Weights of a small GPT-style language model, trained from scratch on English Wikipedia: MLP 512 SwiGLU.
Each number is 200 + 20 x the weight over the matrix's rms, rounded and kept within 0 to 999. Layers, rows and columns count from 0.

# q: layer 9 attention query, 192x192, rms 0.114, rows 145-180, columns 0-95
# k: layer 9 attention key, 192x192, rms 0.117, rows 145-180, columns 0-95
q145,221,197,204,168,185,181,218,216,218,199,229,207,207,244,186,223,237,179,167,196,184,143,194,211,195,241,226,190,223,240,204,181,183,198,185,226,218,250,210,251,218,204,223,198,195,191,168,201,181,194,193,200,186,242,216,226,188,206,216,204,222,131,189,228,215,216,172,214,187,178,211,206,167,199,200,217,202,186,205,181,206,221,185,228,191,195,213,220,186,176,216,165,212,182,201,227
k145,201,205,171,207,184,176,139,193,193,205,203,210,201,207,169,224,247,175,223,189,197,191,160,214,185,147,180,239,228,218,238,179,190,208,190,185,218,208,238,188,213,212,225,196,160,193,168,179,201,218,225,220,179,196,155,193,181,194,204,199,201,191,185,210,217,228,215,218,207,217,208,226,183,248,180,193,192,171,249,192,202,216,183,200,169,168,202,225,211,211,209,180,193,172,192,197
q146,197,195,199,172,174,162,189,195,170,199,175,208,222,205,179,201,191,179,198,224,182,210,174,196,180,230,189,202,182,191,160,235,192,181,171,242,164,208,189,197,179,213,215,261,189,206,255,205,208,156,216,187,204,206,211,209,194,201,226,198,215,217,221,214,188,204,207,226,213,204,211,173,198,202,177,188,190,228,191,192,216,212,210,204,237,261,244,182,193,211,195,212,209,233,190,229
k146,188,214,194,194,173,233,159,176,180,205,196,214,214,186,179,242,181,207,162,228,234,235,207,181,200,234,207,251,205,203,191,215,227,211,183,195,182,233,161,187,192,215,180,229,167,187,205,226,194,195,170,195,233,176,194,181,187,204,205,197,214,197,173,199,197,181,221,210,206,225,194,232,212,181,216,175,210,213,215,218,228,192,231,184,183,250,214,176,231,217,229,191,173,227,201,206
q147,189,214,180,189,188,186,177,200,244,200,169,161,194,190,210,209,166,250,237,212,225,216,177,173,205,223,211,160,209,152,216,224,218,197,193,201,190,188,228,192,215,189,176,223,219,193,178,204,218,212,192,207,229,159,182,242,205,207,176,210,215,185,196,178,209,225,174,173,210,184,151,205,169,192,187,219,179,189,204,193,231,205,218,217,203,206,210,180,179,220,219,191,219,207,200,202
k147,199,240,196,185,200,204,189,183,235,174,213,211,177,192,186,218,204,223,257,194,205,191,200,201,209,252,178,195,210,151,205,202,199,184,188,203,226,174,219,207,196,203,212,198,206,226,174,237,186,202,178,208,225,228,184,250,185,186,178,217,240,232,201,193,175,239,165,223,219,168,195,204,213,197,155,244,234,187,213,197,199,199,212,211,181,211,228,182,201,184,221,198,221,206,194,182
q148,197,171,205,202,204,231,235,198,205,205,209,201,187,194,213,208,165,181,195,244,213,234,217,195,214,183,209,190,205,200,201,206,192,182,201,198,165,217,216,183,214,208,177,196,169,204,217,198,190,177,187,172,202,181,179,183,202,159,211,207,188,174,187,218,232,214,198,155,210,176,197,200,181,199,181,204,210,188,191,218,226,238,189,224,187,196,200,188,197,200,170,234,177,149,261,243
k148,212,181,181,223,176,207,226,204,222,160,224,211,225,203,205,202,188,191,198,174,236,211,151,198,234,201,163,184,212,215,186,179,185,219,207,177,193,198,190,179,239,224,195,181,179,154,178,230,196,224,209,162,212,176,196,229,199,179,158,173,158,175,217,181,236,209,202,209,179,187,195,202,200,227,172,234,188,224,187,189,212,204,183,229,197,197,175,182,180,205,216,188,218,211,219,249
q149,216,213,213,227,222,209,194,221,222,190,193,199,214,175,190,210,219,223,204,208,209,185,182,196,216,211,208,172,204,185,197,182,175,196,186,197,199,217,192,183,195,185,170,229,185,205,205,184,187,177,170,201,190,161,208,195,244,206,224,196,211,218,219,189,183,193,183,174,228,232,205,192,191,193,202,193,218,203,217,199,210,231,228,200,215,209,199,174,203,170,203,219,167,170,219,222
k149,181,227,204,204,221,221,226,235,164,191,216,189,197,203,218,186,202,165,169,210,161,216,220,192,168,270,226,238,208,188,171,210,172,174,215,225,196,209,156,198,200,199,197,210,208,175,198,176,197,185,201,191,212,206,197,195,193,210,226,200,185,210,210,175,210,214,169,194,213,180,213,221,229,195,206,210,201,170,188,214,171,213,208,223,259,184,181,163,207,198,168,190,185,215,239,194
q150,215,199,214,188,203,226,213,212,196,153,183,225,188,216,213,219,127,177,205,221,214,226,198,163,206,203,243,209,192,224,223,183,176,195,168,214,219,185,198,175,196,177,172,242,180,185,212,186,187,191,166,177,188,204,176,229,191,180,223,219,168,200,190,179,187,224,189,161,163,203,216,218,224,222,192,172,193,217,216,215,206,193,185,211,190,195,202,196,203,204,169,191,200,185,196,187
k150,191,174,215,204,199,181,186,204,216,178,221,222,241,231,234,215,178,191,200,225,215,198,218,177,203,214,247,168,184,207,229,194,232,203,194,204,185,187,231,224,192,185,170,214,193,216,240,195,197,216,248,223,234,174,212,226,216,175,208,197,185,251,177,184,215,202,185,184,183,203,181,218,233,189,201,139,183,196,187,201,223,217,182,235,200,205,212,162,174,220,211,231,214,187,213,205
q151,167,233,187,206,193,212,200,207,211,208,232,183,248,191,210,234,192,185,179,213,229,222,216,197,210,183,186,174,179,200,219,194,207,179,227,176,245,163,235,184,209,195,181,209,186,185,206,151,198,166,182,207,201,209,237,217,192,202,169,208,246,167,233,207,202,166,208,244,197,221,224,206,197,199,185,195,175,219,196,198,161,192,197,208,225,178,203,170,187,203,184,219,223,184,202,200
k151,185,211,210,207,171,224,172,196,199,170,218,156,208,166,185,222,165,172,212,192,220,219,211,197,191,218,202,208,168,206,208,188,206,213,228,193,207,197,184,201,198,159,241,234,234,199,224,139,214,191,211,196,195,201,216,199,184,215,158,212,219,199,228,154,189,171,191,226,215,240,211,200,267,194,161,201,174,210,226,214,136,169,205,197,208,192,224,196,217,240,190,233,223,172,222,237
q152,218,193,253,199,182,205,235,207,195,191,208,230,200,219,202,181,207,202,208,224,226,203,178,216,192,219,206,200,203,215,204,221,190,199,193,174,199,175,189,200,195,221,218,204,189,223,183,159,220,196,178,194,208,154,220,181,166,191,194,196,211,168,230,175,177,215,183,181,181,185,171,203,160,237,212,190,198,203,141,216,194,191,149,208,195,192,189,169,205,180,184,200,180,224,220,176
k152,197,213,235,239,184,203,208,184,191,188,182,235,183,209,215,213,169,205,219,222,213,181,209,182,200,220,182,179,185,209,225,211,206,180,193,172,190,162,213,203,208,192,225,217,219,220,197,160,212,228,195,207,188,136,228,146,175,177,199,173,198,170,206,158,203,225,167,186,214,191,167,208,180,187,201,210,198,185,160,174,201,234,178,196,220,185,171,175,181,212,195,203,221,208,240,170
q153,214,224,204,210,227,214,189,192,197,208,207,191,219,159,197,204,236,186,189,194,223,217,181,227,189,201,176,195,174,174,188,191,185,163,199,192,213,217,192,204,169,225,202,204,171,203,237,234,211,197,197,207,191,167,151,228,200,196,177,199,194,173,199,214,205,224,219,170,202,176,222,170,188,202,203,191,201,194,190,199,219,219,201,210,203,219,165,205,193,213,219,194,164,239,180,191
k153,198,195,191,207,205,246,202,207,204,214,201,193,188,191,201,221,179,166,199,202,221,228,177,196,187,186,242,188,201,187,183,204,231,163,202,199,233,205,199,183,199,216,185,188,186,213,182,197,211,185,196,155,164,176,202,208,205,215,177,200,241,207,204,236,229,200,204,217,200,167,216,215,209,140,203,179,219,200,203,217,222,211,199,207,187,183,219,211,185,214,185,180,218,190,181,177
q154,225,181,176,234,192,192,175,172,222,199,204,197,187,167,186,188,201,164,234,187,188,189,182,214,189,198,210,214,169,226,237,169,191,221,205,236,214,183,209,167,179,235,212,206,166,177,166,206,203,199,215,224,200,194,180,208,216,156,188,204,216,194,203,202,175,192,206,193,187,224,244,211,216,163,188,200,155,202,219,180,202,228,180,212,213,196,182,205,189,206,203,197,204,192,193,214
k154,195,157,167,225,237,191,206,224,202,223,189,206,166,168,206,185,152,213,200,210,175,173,247,189,188,212,154,228,196,229,214,178,252,223,212,231,222,197,221,196,227,213,246,215,174,198,137,197,195,208,214,183,229,199,202,208,185,173,188,205,216,217,206,199,215,172,205,240,209,229,227,197,217,157,209,222,216,216,208,186,175,204,190,221,219,203,200,176,224,231,211,211,220,221,195,221
q155,211,215,241,195,217,189,192,199,203,202,203,165,228,183,204,190,201,205,201,209,187,199,224,190,204,226,169,213,211,187,198,196,189,196,193,233,208,216,198,163,188,187,211,212,176,177,210,193,189,185,204,198,206,187,192,186,223,179,210,201,213,192,195,155,158,248,185,220,178,180,196,229,189,228,156,160,208,223,169,204,212,216,198,217,192,191,187,173,213,220,219,205,179,188,223,149
k155,149,208,231,247,188,209,200,227,223,213,217,166,239,213,158,182,186,205,214,223,180,210,187,207,187,217,196,160,211,194,194,177,219,184,218,241,217,184,176,149,174,204,192,216,190,212,213,202,212,192,198,200,227,155,206,218,204,179,217,190,175,187,196,197,203,188,210,167,199,211,228,221,183,196,196,199,183,208,191,227,171,209,202,215,201,200,188,170,193,192,240,196,209,198,195,158
q156,231,184,197,239,190,216,187,208,203,250,197,183,185,216,189,209,193,196,181,191,206,222,211,183,211,201,190,196,207,222,192,195,163,212,212,139,223,209,197,202,216,163,200,184,195,210,166,169,195,249,201,224,211,178,212,221,190,187,171,223,241,192,231,198,210,191,174,201,163,158,184,229,241,213,202,204,211,181,200,220,174,195,160,203,224,216,210,232,217,178,212,222,211,220,215,216
k156,217,184,194,260,220,229,194,230,188,231,205,162,194,226,210,232,241,190,194,188,198,227,223,189,199,240,186,172,211,223,193,193,164,197,215,177,213,195,199,194,208,211,210,204,200,212,162,167,253,206,189,194,184,211,181,219,199,176,172,183,210,188,222,179,197,159,186,177,181,172,214,193,213,215,204,229,212,203,204,181,173,214,171,210,213,208,175,189,202,215,212,210,221,197,203,217
q157,214,206,193,165,216,181,201,214,218,197,200,208,217,205,210,190,157,218,192,201,193,180,174,170,205,184,208,191,226,197,179,214,168,206,181,217,223,210,183,205,187,229,167,220,161,183,198,178,183,188,199,193,191,198,192,210,221,217,203,194,200,183,231,219,198,194,233,176,195,200,245,194,209,186,221,238,178,210,192,226,197,171,212,186,150,198,213,202,188,193,200,200,185,209,227,159
k157,241,193,219,196,177,217,213,217,185,196,202,190,231,208,244,191,176,198,226,196,175,190,191,195,210,198,216,228,194,205,225,178,170,183,143,231,229,209,164,197,204,222,182,182,177,194,201,208,213,176,191,183,212,200,170,188,209,197,211,194,194,209,192,191,209,184,182,201,225,182,246,181,226,172,180,183,218,220,152,187,194,202,206,151,175,174,190,218,198,225,216,204,176,170,223,158
q158,203,202,204,225,223,200,198,192,141,166,191,196,188,215,242,186,226,229,232,205,186,188,187,229,212,142,191,173,164,245,182,209,200,199,204,200,213,208,224,223,201,175,179,198,236,185,223,185,203,177,176,191,188,179,191,207,219,184,201,207,194,206,210,216,215,212,175,179,211,179,209,229,216,230,181,206,195,192,192,194,202,196,169,217,198,202,208,185,171,195,200,151,203,200,220,227
k158,227,221,228,209,199,173,173,187,172,179,225,172,214,212,212,196,215,200,233,208,208,186,177,185,197,203,173,190,187,185,213,199,200,234,199,199,167,189,194,212,191,219,203,210,231,200,216,203,191,191,222,200,210,214,178,210,196,169,169,224,198,137,215,196,248,233,186,198,208,185,226,201,178,196,215,214,191,179,182,194,199,174,182,222,217,228,220,175,199,180,177,174,202,188,204,183
q159,180,214,186,206,189,174,217,199,205,205,201,158,220,219,197,227,178,192,182,244,190,220,202,183,158,194,208,178,159,194,217,192,178,176,192,200,185,176,216,174,191,194,174,211,203,200,211,192,206,184,199,240,256,229,200,202,153,247,230,212,191,194,221,225,193,174,163,178,157,198,224,211,204,223,181,232,232,203,205,192,182,188,219,219,181,238,208,251,238,135,231,197,156,201,186,177
k159,207,165,229,220,176,202,179,196,210,199,210,185,222,196,214,189,192,207,186,204,193,184,193,196,164,209,193,164,202,186,216,246,155,216,199,177,227,193,185,189,183,178,210,210,213,193,189,186,226,217,176,196,277,230,175,172,219,222,212,182,163,240,217,191,203,151,176,156,200,186,210,226,205,193,185,250,230,240,225,191,229,217,218,204,204,232,213,208,207,202,247,183,203,193,197,203
q160,173,185,226,162,203,176,180,203,191,226,209,196,173,201,202,166,192,181,188,242,189,211,220,199,174,225,230,184,206,181,231,217,203,229,205,189,192,215,217,210,202,214,196,223,208,195,241,217,167,194,152,223,161,201,242,182,196,244,203,196,203,214,216,231,166,199,195,220,199,171,245,200,193,186,199,183,185,180,187,199,175,218,235,184,195,221,197,188,205,170,215,180,190,192,192,196
k160,250,194,199,202,194,208,185,182,176,185,213,177,183,197,199,179,178,203,196,210,192,211,208,216,164,204,193,219,203,220,224,201,182,196,157,150,199,220,233,189,195,215,188,231,190,203,224,199,175,170,220,231,224,231,212,182,202,252,192,212,196,199,184,203,211,222,195,191,209,208,247,229,218,190,178,174,198,202,232,191,158,196,248,186,208,252,168,167,200,200,213,201,209,175,179,199
q161,191,208,197,203,168,240,190,190,250,189,222,151,256,230,200,206,205,213,147,207,206,178,196,175,199,198,186,204,187,208,190,176,190,198,222,232,193,190,205,236,154,241,185,203,228,180,213,185,228,213,188,204,200,199,201,232,181,219,215,186,195,184,196,191,200,228,199,198,211,203,230,210,219,175,203,189,192,219,246,218,200,182,179,202,223,192,199,185,194,224,160,221,205,213,180,192
k161,205,194,202,200,176,198,215,231,227,209,213,164,197,214,194,234,194,240,160,183,193,187,221,211,213,190,186,213,211,200,176,206,185,201,211,207,204,194,201,204,171,239,195,199,240,216,173,209,179,251,227,210,210,183,190,196,188,216,201,193,189,183,194,189,184,211,225,208,200,195,183,180,244,154,173,173,205,180,243,181,246,177,197,191,211,192,201,229,206,208,189,180,212,202,195,158
q162,204,188,230,191,221,176,192,221,208,201,236,190,223,182,201,197,191,233,187,214,174,225,184,219,194,199,216,176,203,211,181,166,219,186,206,181,206,191,176,213,176,224,194,201,208,201,163,196,208,175,224,180,220,245,167,179,212,192,169,158,233,198,165,234,198,222,173,234,219,218,200,220,206,193,174,181,227,167,186,173,198,202,179,186,173,190,207,189,165,168,175,208,209,185,196,182
k162,185,192,231,164,201,193,202,215,232,231,204,174,230,168,154,179,214,193,192,176,220,221,188,215,180,167,175,222,181,214,197,193,187,179,199,211,194,190,177,216,218,186,228,200,186,214,211,200,202,181,203,190,189,193,206,188,191,178,175,171,225,188,190,218,226,199,184,260,223,222,215,236,229,182,206,193,192,177,241,185,216,211,197,228,207,206,189,217,186,182,216,196,232,188,198,210
q163,168,197,214,232,205,224,193,201,145,190,180,241,218,207,173,198,192,213,228,203,234,207,156,195,191,215,199,177,148,183,184,187,185,219,200,205,193,206,219,225,207,209,235,218,187,176,219,213,156,221,223,205,185,198,223,202,189,195,228,236,213,182,205,212,206,192,191,186,153,190,207,202,218,238,171,220,208,195,225,191,214,214,187,183,187,194,211,191,183,208,193,216,197,190,204,164
k163,212,186,211,208,168,225,197,176,187,200,210,237,204,193,210,200,197,183,183,204,199,186,206,174,222,183,205,160,233,164,209,221,193,219,205,212,223,192,203,189,202,195,207,228,179,177,206,194,153,214,207,202,195,174,213,177,155,155,192,177,228,204,175,203,219,201,226,185,192,151,206,200,197,199,200,191,200,195,237,194,213,218,204,227,243,236,208,203,186,230,203,175,218,166,171,201
q164,187,204,220,218,215,252,189,195,181,209,178,197,194,236,192,199,210,212,197,208,212,201,204,207,218,231,193,183,173,215,237,219,211,200,195,202,223,222,206,167,184,179,219,217,223,187,222,218,194,168,204,175,226,216,223,184,204,238,218,209,206,198,204,175,164,196,191,215,195,191,216,237,200,201,225,197,246,166,149,211,217,212,198,223,179,158,206,208,199,205,151,211,178,181,194,217
k164,217,221,202,194,189,217,178,179,160,208,189,191,156,178,218,186,202,220,191,183,181,226,191,202,220,229,169,175,241,179,187,215,227,216,174,240,222,184,218,192,210,191,216,224,207,196,210,214,193,172,235,187,230,184,211,222,194,229,214,168,180,210,206,164,219,244,183,202,205,146,243,225,141,223,203,200,204,159,207,193,206,199,192,226,199,210,184,246,194,181,181,199,181,189,188,196
q165,185,223,210,202,188,225,218,186,191,216,178,223,180,218,209,212,186,178,189,193,179,192,177,218,165,217,196,177,209,208,206,188,229,167,227,190,165,169,215,204,191,195,207,237,187,214,200,217,221,221,216,218,186,188,229,159,173,221,236,206,178,190,192,180,201,180,214,197,214,206,199,185,194,216,174,197,210,199,211,202,207,252,198,206,196,163,200,216,178,210,194,197,220,186,191,240
k165,189,211,200,210,183,231,214,180,178,213,176,241,202,179,210,204,211,188,176,208,234,185,193,206,211,196,175,219,192,218,196,180,199,201,227,195,214,179,238,222,233,176,190,207,218,206,167,226,184,206,196,184,183,206,228,174,176,213,197,180,183,201,196,202,191,171,189,174,213,185,205,206,179,197,177,210,213,209,213,198,191,234,227,180,220,163,199,227,211,210,174,179,190,172,200,225
q166,212,207,234,245,200,220,214,184,201,221,221,173,221,195,228,234,208,196,193,194,257,200,173,220,179,174,257,220,213,199,226,217,190,181,167,224,189,214,206,189,194,192,200,217,204,200,195,189,194,203,230,183,206,220,198,193,210,219,223,220,215,207,187,200,222,179,207,240,195,178,186,211,210,203,201,166,167,213,205,185,205,234,210,227,185,203,246,184,195,191,213,203,223,181,212,183
k166,223,223,200,224,191,206,191,192,211,235,191,149,183,221,207,207,238,178,187,209,209,201,196,184,195,208,227,202,204,229,203,253,200,204,213,212,212,228,232,169,204,222,230,208,223,215,207,183,176,177,188,172,229,216,226,183,207,215,208,205,207,237,185,199,220,226,214,203,201,192,184,196,194,189,208,177,187,213,205,212,219,221,212,209,202,218,207,192,182,206,204,199,218,202,165,180
q167,193,163,192,208,210,202,206,181,196,213,199,203,225,232,179,204,201,203,191,175,230,213,187,199,180,169,213,159,188,200,229,205,196,183,215,199,231,232,149,193,186,200,206,182,178,194,199,185,227,214,217,211,172,190,184,151,168,225,214,177,209,189,206,219,215,202,200,185,212,178,226,181,200,204,207,188,200,196,201,205,216,206,206,192,238,197,221,220,200,222,207,182,167,196,188,180
k167,240,186,173,185,212,209,217,196,206,203,227,215,201,190,190,209,223,223,181,152,180,190,204,206,149,185,160,212,220,193,222,160,192,207,223,175,223,192,175,171,193,193,223,201,169,206,177,215,183,188,201,211,171,234,216,199,147,228,215,190,238,202,180,202,193,207,206,195,223,178,186,183,181,215,218,218,199,181,172,203,224,213,155,206,199,221,192,209,173,206,221,212,170,197,200,203
q168,188,220,211,214,191,184,173,188,268,226,214,229,200,223,194,215,166,234,198,159,215,217,182,206,185,198,184,207,215,187,246,227,185,195,194,207,183,201,212,180,218,205,192,210,172,212,184,228,178,218,155,179,192,223,212,191,174,203,210,188,207,221,193,183,199,217,182,183,211,206,209,205,199,197,207,207,145,198,197,179,217,205,238,196,219,198,222,199,222,206,200,176,178,188,149,224
k168,204,190,182,245,190,159,183,182,214,217,220,243,201,234,212,179,196,210,192,213,211,198,221,197,178,184,209,208,213,205,203,218,194,174,194,231,197,189,154,192,201,198,203,198,184,215,167,216,197,189,167,213,201,212,233,168,199,214,196,228,191,197,211,194,147,216,225,200,199,209,209,207,219,163,158,195,193,202,183,193,213,233,229,214,216,189,234,217,234,179,171,223,206,183,171,220
q169,239,205,199,197,226,198,236,172,227,163,221,212,212,209,228,167,147,204,163,215,206,204,200,196,172,213,190,241,218,221,204,186,195,194,177,210,220,190,207,201,252,215,185,202,197,174,199,198,205,219,205,204,226,181,188,200,185,200,192,196,163,201,181,264,168,200,202,183,216,226,189,201,243,200,162,213,183,204,181,203,187,172,195,218,196,200,217,194,200,255,217,209,190,196,186,185
k169,207,213,201,217,178,190,208,170,203,201,209,177,248,206,213,184,194,173,172,204,208,155,199,199,197,213,215,213,185,197,186,180,217,245,181,211,194,189,183,177,238,197,209,154,182,201,220,229,222,208,185,225,202,188,194,234,195,169,166,175,189,190,179,217,181,202,198,189,227,215,173,187,226,198,192,209,153,201,208,195,161,164,222,213,207,213,198,243,173,216,225,211,198,181,208,232
q170,190,200,208,208,192,205,185,206,215,151,200,152,197,177,163,214,209,222,208,193,196,194,212,212,173,185,222,201,232,214,181,235,198,217,202,210,206,209,229,166,207,249,226,179,198,206,222,191,196,221,177,190,213,158,195,209,208,176,183,190,198,205,227,202,181,185,196,163,207,211,229,215,179,207,193,240,210,194,195,203,200,167,172,216,204,228,217,182,192,196,208,215,179,215,190,222
k170,225,226,194,212,222,208,176,192,199,171,199,175,203,201,192,194,173,196,205,212,201,196,210,201,211,189,185,202,212,203,155,207,181,229,152,211,220,195,220,211,201,209,233,201,198,252,209,188,237,198,150,209,204,187,182,200,181,176,226,174,184,182,207,193,137,206,211,196,206,211,217,215,207,185,188,170,219,224,182,195,175,181,195,262,196,185,221,183,189,176,198,204,177,213,167,205
q171,149,232,199,202,158,200,211,186,186,217,209,191,202,206,207,188,208,228,223,216,207,219,194,215,154,205,231,214,208,182,184,226,180,203,191,223,220,233,202,176,228,220,202,233,207,208,261,200,184,205,225,197,202,201,208,215,197,228,192,171,162,179,190,200,208,196,200,238,215,210,234,227,184,153,181,171,220,181,193,211,195,158,196,199,198,213,219,171,183,208,193,170,207,186,205,206
k171,213,161,173,181,173,187,209,164,209,212,223,188,217,195,177,221,221,206,200,234,198,196,186,195,174,169,214,222,231,197,211,220,197,191,213,238,215,202,175,214,201,207,189,222,226,190,225,198,213,173,140,210,220,217,216,217,205,202,170,194,190,202,244,157,241,192,234,225,236,207,172,206,162,203,229,178,235,201,206,175,171,179,172,228,202,207,243,204,193,204,222,191,222,193,243,171
q172,155,207,185,192,173,189,192,177,199,207,197,211,212,206,161,192,166,218,171,185,211,228,219,196,232,207,218,219,195,203,155,220,206,217,180,184,210,218,206,186,152,221,182,204,196,154,224,231,208,186,202,214,191,164,202,193,227,226,210,192,201,177,191,188,158,167,203,202,195,195,167,168,193,213,169,172,205,197,199,198,190,195,174,211,199,165,182,225,204,178,175,173,228,183,168,223
k172,140,253,210,184,164,203,175,205,170,185,215,201,203,205,184,164,211,255,224,205,172,193,205,203,219,149,180,186,147,194,174,159,241,195,219,201,240,187,249,203,171,224,165,206,158,177,196,210,187,198,219,190,211,219,208,219,221,223,182,188,205,191,201,203,181,195,216,188,245,252,173,191,156,198,226,189,218,216,167,183,173,186,188,203,199,212,212,224,207,231,234,206,211,217,207,205
q173,201,209,175,220,170,233,241,186,190,207,168,205,214,175,210,198,214,178,207,229,199,178,191,201,212,198,224,184,194,191,203,190,216,217,197,173,256,185,198,226,233,210,186,210,198,218,188,201,205,214,221,222,202,241,190,175,191,252,189,170,192,183,208,217,175,176,180,225,189,237,208,190,224,215,237,210,191,233,197,225,215,234,207,186,212,247,234,214,207,214,198,162,200,212,169,225
k173,175,162,198,193,198,191,204,195,185,214,202,190,189,205,152,196,181,181,244,150,191,184,193,167,202,229,227,197,195,171,199,185,198,207,214,191,167,183,180,189,227,229,177,215,213,177,204,209,200,151,203,250,229,208,195,192,177,244,176,186,232,217,212,222,189,188,205,249,187,192,169,215,201,201,226,166,208,237,189,199,202,142,184,177,188,227,233,227,202,201,182,178,194,194,178,214
q174,200,215,210,208,158,189,155,169,224,208,222,201,212,234,185,168,207,213,205,246,172,194,216,207,229,201,192,190,212,207,194,204,205,182,219,234,209,187,210,190,209,182,198,172,233,239,237,202,184,175,176,177,187,199,171,201,243,222,242,222,203,195,219,193,225,177,181,201,220,224,194,170,171,179,188,212,190,174,215,259,203,182,186,190,205,199,232,197,252,193,214,206,172,209,217,193
k174,226,197,183,185,174,185,203,159,217,201,230,217,192,234,204,155,213,185,184,201,168,188,192,228,211,234,208,197,262,207,241,174,172,184,180,200,202,203,223,165,193,175,207,218,238,228,183,236,214,210,190,163,174,220,196,214,195,227,231,186,209,196,206,185,234,221,196,171,202,202,202,164,205,194,169,212,248,163,209,198,189,169,187,165,210,196,228,226,224,230,215,186,197,245,206,156
q175,178,209,207,194,213,190,215,199,182,188,209,187,207,175,209,216,222,241,213,207,210,178,224,211,205,234,207,164,245,228,179,194,222,213,218,183,181,207,179,211,198,209,204,199,194,226,198,211,184,192,225,241,191,144,215,231,162,219,185,232,195,234,206,209,160,204,195,173,199,195,214,240,214,209,167,197,208,221,171,203,165,204,180,207,220,197,214,216,204,200,215,182,211,234,201,204
k175,153,195,191,173,208,213,208,213,185,185,197,206,158,226,232,194,192,206,209,201,191,209,166,238,194,206,196,183,190,225,201,187,227,190,171,165,202,187,200,215,216,211,191,169,229,215,193,187,200,211,204,228,182,196,200,190,218,246,199,200,201,180,186,196,196,207,201,187,196,200,197,198,216,237,217,209,207,188,186,220,173,208,184,224,210,269,235,223,174,178,197,161,203,247,187,190
q176,234,161,217,272,218,195,225,203,187,172,183,196,216,210,230,203,151,172,167,237,199,208,182,164,223,209,200,174,209,207,212,213,165,203,227,185,205,212,214,172,179,198,184,214,166,190,227,227,175,180,193,160,233,211,211,197,230,217,198,189,174,223,231,186,237,216,192,170,212,184,190,242,190,190,181,218,188,211,186,180,218,182,183,184,209,179,175,238,167,174,211,161,197,162,170,192
k176,235,223,197,208,212,201,210,187,142,226,231,197,250,182,220,196,198,178,190,192,239,200,180,188,199,208,175,192,199,198,227,222,189,176,212,195,239,227,217,182,168,247,205,197,153,171,214,220,217,174,235,161,211,180,203,217,203,179,204,198,184,237,209,253,212,181,189,186,202,225,243,201,188,182,177,200,193,187,140,165,207,210,148,213,232,158,198,175,194,180,206,208,192,225,189,190
q177,197,206,195,209,206,196,161,181,157,184,206,195,236,166,191,177,180,158,189,210,160,203,155,182,203,193,184,189,208,212,203,212,137,175,187,219,193,191,178,197,208,169,166,165,219,217,207,184,196,186,201,204,209,192,176,193,184,184,219,213,195,188,216,196,201,239,185,203,193,207,204,200,210,186,195,170,214,236,206,173,162,167,201,198,209,212,228,194,180,222,198,200,206,183,200,209
k177,180,202,201,211,225,228,192,187,177,217,208,190,206,205,189,155,174,203,197,207,218,188,193,232,192,146,205,167,190,202,201,229,174,211,200,213,229,234,171,161,212,190,178,173,233,226,181,212,184,204,190,164,174,196,196,198,177,150,193,198,196,181,202,195,196,190,176,236,222,187,190,191,193,192,221,142,200,208,215,200,155,201,239,181,211,201,219,199,197,232,214,227,166,219,232,190
q178,221,206,221,213,215,228,208,195,216,172,183,239,211,190,202,174,226,171,219,174,196,226,214,186,209,235,218,187,217,220,194,173,180,178,168,180,170,234,199,198,216,226,216,163,170,195,194,206,207,193,182,203,199,205,226,211,193,186,220,225,164,212,184,231,192,210,183,235,227,223,167,241,240,195,251,198,214,212,189,217,204,181,192,180,239,192,177,175,187,203,192,218,188,200,180,185
k178,240,182,221,208,200,237,185,219,233,188,161,201,200,209,204,208,231,198,218,205,183,221,202,185,224,195,211,198,210,196,212,187,203,182,199,173,208,212,170,183,203,198,185,190,171,236,212,177,213,214,224,207,213,188,225,214,195,159,213,218,182,224,192,196,200,189,202,196,187,217,158,223,218,166,233,191,171,187,197,218,193,185,202,191,222,212,195,190,223,175,179,181,197,176,200,148
q179,205,195,194,248,193,189,147,187,164,211,221,199,153,241,215,165,176,204,208,208,235,226,190,193,189,176,249,197,175,185,182,168,206,189,226,184,205,184,188,209,212,205,188,201,197,213,247,197,176,203,192,212,219,176,242,198,202,176,185,163,219,179,215,238,170,189,207,196,227,231,224,181,241,216,201,193,196,184,203,174,225,209,206,212,185,204,209,203,177,188,199,205,192,209,197,216
k179,201,164,202,261,241,230,192,183,172,217,194,183,208,220,206,212,175,188,174,202,221,205,202,157,217,141,215,233,211,178,174,192,200,213,202,230,241,219,230,218,194,191,201,215,217,163,215,194,206,141,178,221,193,180,223,186,231,218,181,179,219,162,253,196,194,223,203,189,215,213,194,210,206,212,214,224,190,165,207,220,206,222,205,231,185,220,191,181,202,201,195,185,235,167,193,223
q180,203,175,181,187,188,207,185,204,219,212,183,195,181,203,152,208,220,187,181,158,202,193,215,201,181,219,171,238,181,159,191,205,198,183,230,190,253,198,210,222,175,203,180,225,223,218,185,201,208,178,194,202,176,226,209,177,181,178,221,238,193,183,238,205,218,242,180,195,202,212,185,172,224,191,211,168,235,192,201,200,218,225,207,219,159,221,218,176,181,173,201,204,207,231,173,178
k180,175,186,187,172,194,190,169,198,237,213,179,183,192,180,186,204,176,177,162,167,224,188,207,186,174,242,174,227,170,153,172,194,169,187,208,219,218,175,210,169,181,191,163,207,188,167,188,195,188,212,201,217,175,210,196,170,178,178,223,192,197,217,215,231,214,197,180,194,185,233,241,165,200,234,204,179,186,221,197,189,214,220,187,213,161,209,204,191,175,161,193,208,211,226,198,199